{"num_hidden_layers": 10, "hidden_size": 256, "num_attention_heads": 2, "num_key_value_heads": 2, "head_dim": 128, "intermediate_size": 704, "vocab_size": 5291, "hidden_act": "swiglu", "norm": "layernorm", "norm_place": "pre", "norm_eps": 1e-06, "positions": "learned+rope", "rope_theta": 10800.0, "rope_fraction": 1.0, "qk_norm": false, "attn_scale": 0.0884, "bias": "none", "tie_word_embeddings": false, "parallel_block": false, "init": "normal", "init_std_qkv": 0.0225, "init_std_o": 0.0, "init_std_up": 0.0225, "init_std_down": 0.0, "optimizer": "adamw", "learning_rate": 0.00193, "lr_mult_qkv": 0.4, "beta1": 0.9, "beta2": 0.99, "lr_head": 0.00909, "max_grad_norm": 0.5, "warmup_steps": 513, "schedule": "wsd", "decay_fraction": 0.775, "decay_shape": "exp", "final_lr_fraction": 0.0, "batch_tokens": 65536, "max_seq_len": 512, "doc_mask": true, "train_tokens": 561900000, "max_steps": 8574, "dataset": "wikipedia_en"}
Each number is 128 + 24 x the weight over its row's rms, rounded and kept within 0 to 255. Layers, rows and columns count from 0. Numbers have three digits each. The size before them is the row's rms in percent of the matrix's.

# layer 7 MLP up, 704x256, rms 0.075, rows 291-298, columns 128-255
094:091127183121161179150125100153119141136126132115129137121131134110138146151143164146108146096118131124123126123093118117145090125164111097129118098092109062146149131103143133096122139092167139116148139095128088128120118086126122122157124111087151121098145105107189101152117088091119172094152171120103136115157135114149131151134086168132097174101139152101118162112134114137146113148119
106:130121153084146093097098132159189166142126115106100155183123159121071106099142144147116119112139134138133128106164093160131167113137099099139127160136143140127135128102109163121136150145126120110145153116127134102168118124121116117126154168100122123110134140152100118135150101130157121147166101126103157099138113102149119133156105148118167123108129106184135145102102122164138106091140
097:124151097148125113129152190128114145144102161099081124142146156086136110124159107126137110143147146147115135155142083073141154154146129124149143139079134126139110133147107102163155092137095168082139164104186123118150134160080123110119137124127107114148111124154135106155163158115110175117140145087141147140127111084118127111114125144107131091129116173133149148115110153135113151139136
097:145133129139059124130143134159166110079085150156121131114129099144178104166119128164109127101093121144141163125110132092144115113136120095095086110115125117129130123123110108128134169134107113174112130154171139089160157111133153140138155132084180137082086134117117154119136131139166132135114123136122101130145151127101152138157109127157139103140160154078091179146147148152130124138152
107:150146125136134099183173095121119110147102165079132103113178123140121117112135134111113134111157149128121142140144147120073095124173149156106128132177161152158131069095114150093099142121141136150141134159142144105098175149106153086145120108159134136156199094125115132110121108129132090146112129130169110117150119121139103154144115092119114124122132099085099115131115152149135157107155
101:129109115128129120134130138110124124150116140150141101138068112089079116113138095117143152114109124146132117160145104145103105122141171121092137173112126177134079126102094126095142169156142129122133119161094102126111119108123077154145142106170127138148151168124145097124142095110105138104106149136144118118087153085112159115174121103136165123114127157116112151121109155127117175155121
092:136105096138176118130125119121136135150126102162131138134158147126114122091081134205183147159094147109147154131118102106094127181142127137139138102120142139131123111117135126128126114140155140149110143144058090098093168139103155090116079156134141143129114150164137120108144140122084127147132092080102112139164106154198154164126128155105144085092179094112120136156143160128098100107116
094:134099165147118148157140131100099156140158153120152219105099137133174152123144109114157146111114151161100133116123148138125133093125159127116129075135142102135094135154175161095150163129116102125130116155137119119136122120124126124155122167121101147150156145137145121106095125160075096122091146139117123121097137157070115139137092111099159154126134108108118153133146114090162145146145
# layer 7 MLP down (transposed), 704x256, rms 0.0739, rows 291-297, columns 128-255
097:189153138127120171103104092109173150138069147154152075145165146097100140141169142121134158112135110134174173139097143113143141090126138149146147100151138087108136156119131111126108166128141130130147124132134138106151093116100130129137097115122107097121134106125092130111125099127120072168110121139084128141158122162143165127141149138130148104162140099141121114097133146105090160082115
106:109115121160139103142121092133087100150128122118145149087105118145162100109135117102150142125158139144096139075107152085159113124102156133188160127138111114114106080125105130146119127136147115141124146145143139102188120138119095159141069110104153128124131118160166108185094144103120126143100141129134127200129147147140101173099110090109142123139114152131139129149110108100096123066138
099:159145125146130123160123154103124118120148109114096123142077115140118183137155139079138111106152160177125135123114144136210122163089133119187098116124141098124156146110152123092111070161146094118134106136124141147143094119115166119128146160115108151148134137087138133128101137161087125104099138097121113146107147117164139113132103116151120125106118114135092144134145090096117111149146
096:134134130171126093135128143085145099126131132137156178117131137111107100098141164087132117151115110114100196147079140110139088126092096116103133104117134124159139149154156128158147160127107186109115077128092130087096166128155125144128086124089103163143132141113088126147143083170123103136107085092112098100154112170171164111109146152127107111119113109133125110139157136123134181162083
104:158098144143142166107136134099136124122064116093136093105155120157126116103158138141109149138140157068109152161123139176146118123128158144142145129199128095194130089126105084115143132160072118151164097161054140130122130156152121093115109124145154107128109136070111127121114134089157128122129151108124136131144112137132143107078133112103122128123134108133106120134137138142132133173143
099:149132113103129131199059145173130092160094109176150117139145136147116142165105146121124164120111129106102137129153129113140140156136108132097113139167141099115116112126104134151120128133127079145153127193113144151128139122105127123131113127124119102103141155087092135090115122116125100120098135163148151124144114128133124157133086159110163132078126110151143076134137169096140155166079
094:151154119118101127109108137119136118124166125143145154126127158155163121136170144128103101138139120115072107130147129140123107112119155156123122119127088100124173088092109120076124108120103158144143097131162120102151133140121142168155147171134141124096146124094178151145137138088188153131123121167150121102103105154143138126090097143132164100124107110071086155133123116107126107121096
# layer 7 MLP gate, 704x256, rms 0.0807, rows 292-298, columns 128-255
097:178111146124143133096127145161128099120171130159119108155105138089147123152151116108123098114120112128106127096114130112094157096139128132142147137120089130095102129146115140151110096126099062132103116113148148138110144119119134119114128142124122077120098173130123125160150148148142145148103091096151143119139133162096101137151127116114135131067124113130097126118127102087123139122081
090:157115155137154113104170121123117122159136158100129091181099127149165138113173169125128150110121137122136147102096134117154137137170147120109148129131133109134137170104126167082140144190116138098132133141099095108128117118137157135131108138190127095089114120139128145130081133105148122133140091116138151153099120170105128111094096112076137136113121143110165132099158119120100122135132
098:151160106128104104090121124123148090100174114115124100145123187137141065153134120168134082120131144128117151142135141149115136088110120118087170115110117105136143115101122115112172132134138144122132135148125128126119101130121118121138112153153163086097163127110129166100107099133118126133138152138150095114105112128107123115109175121149127136151072149157170149132122159141136136139174
105:137144140141132117103160088133087123147130103105116096126134161170164135123151130097127123120152148102106169107121140097098091104154133108120142150148094101155142163130110098106149115121101111089135146123140157151127114143121097119185129099119098167091130148139127136146113129120152125114188151087136153137139125132070132169153112166137157093136115100142111091170168120136125136145150
102:158111109161123112177136117135188105126110104169122097146116129124144138128101127155159109117133153128120116145137094116150153094102130212130142126139094113109132114172113146078161127154101101147171119142136165147113103158113134129151094124098149123147116135152135143157156111130152094113101152134173108137175130095111102140123128112107124117157117104130099105128126110083135177075113
088:132146133123154157096124116119114112088089110156151148106086137089120116133117097163179123124096129144116131160154110140112109148159064158130145146155135143124080136145123122164113118178143133108158096133073109122146076064165140097133121143142104079121176135110187138149148139132121098122165146112109137128142170137124117104152113119125153123156129139099145134101150123116129126150141
097:134155138120126133103135102141151124094114140172127079123153186090112096089089141138123167125134137140142139129139134094117143122175125101131140140138127121141105145100128154135097103126140144128126126129148216151104144108149097156149143163114115120117143130135124165195137164130131134133128129074154131126156121111102118136107107130118103122149147181175136115144133121116142078139094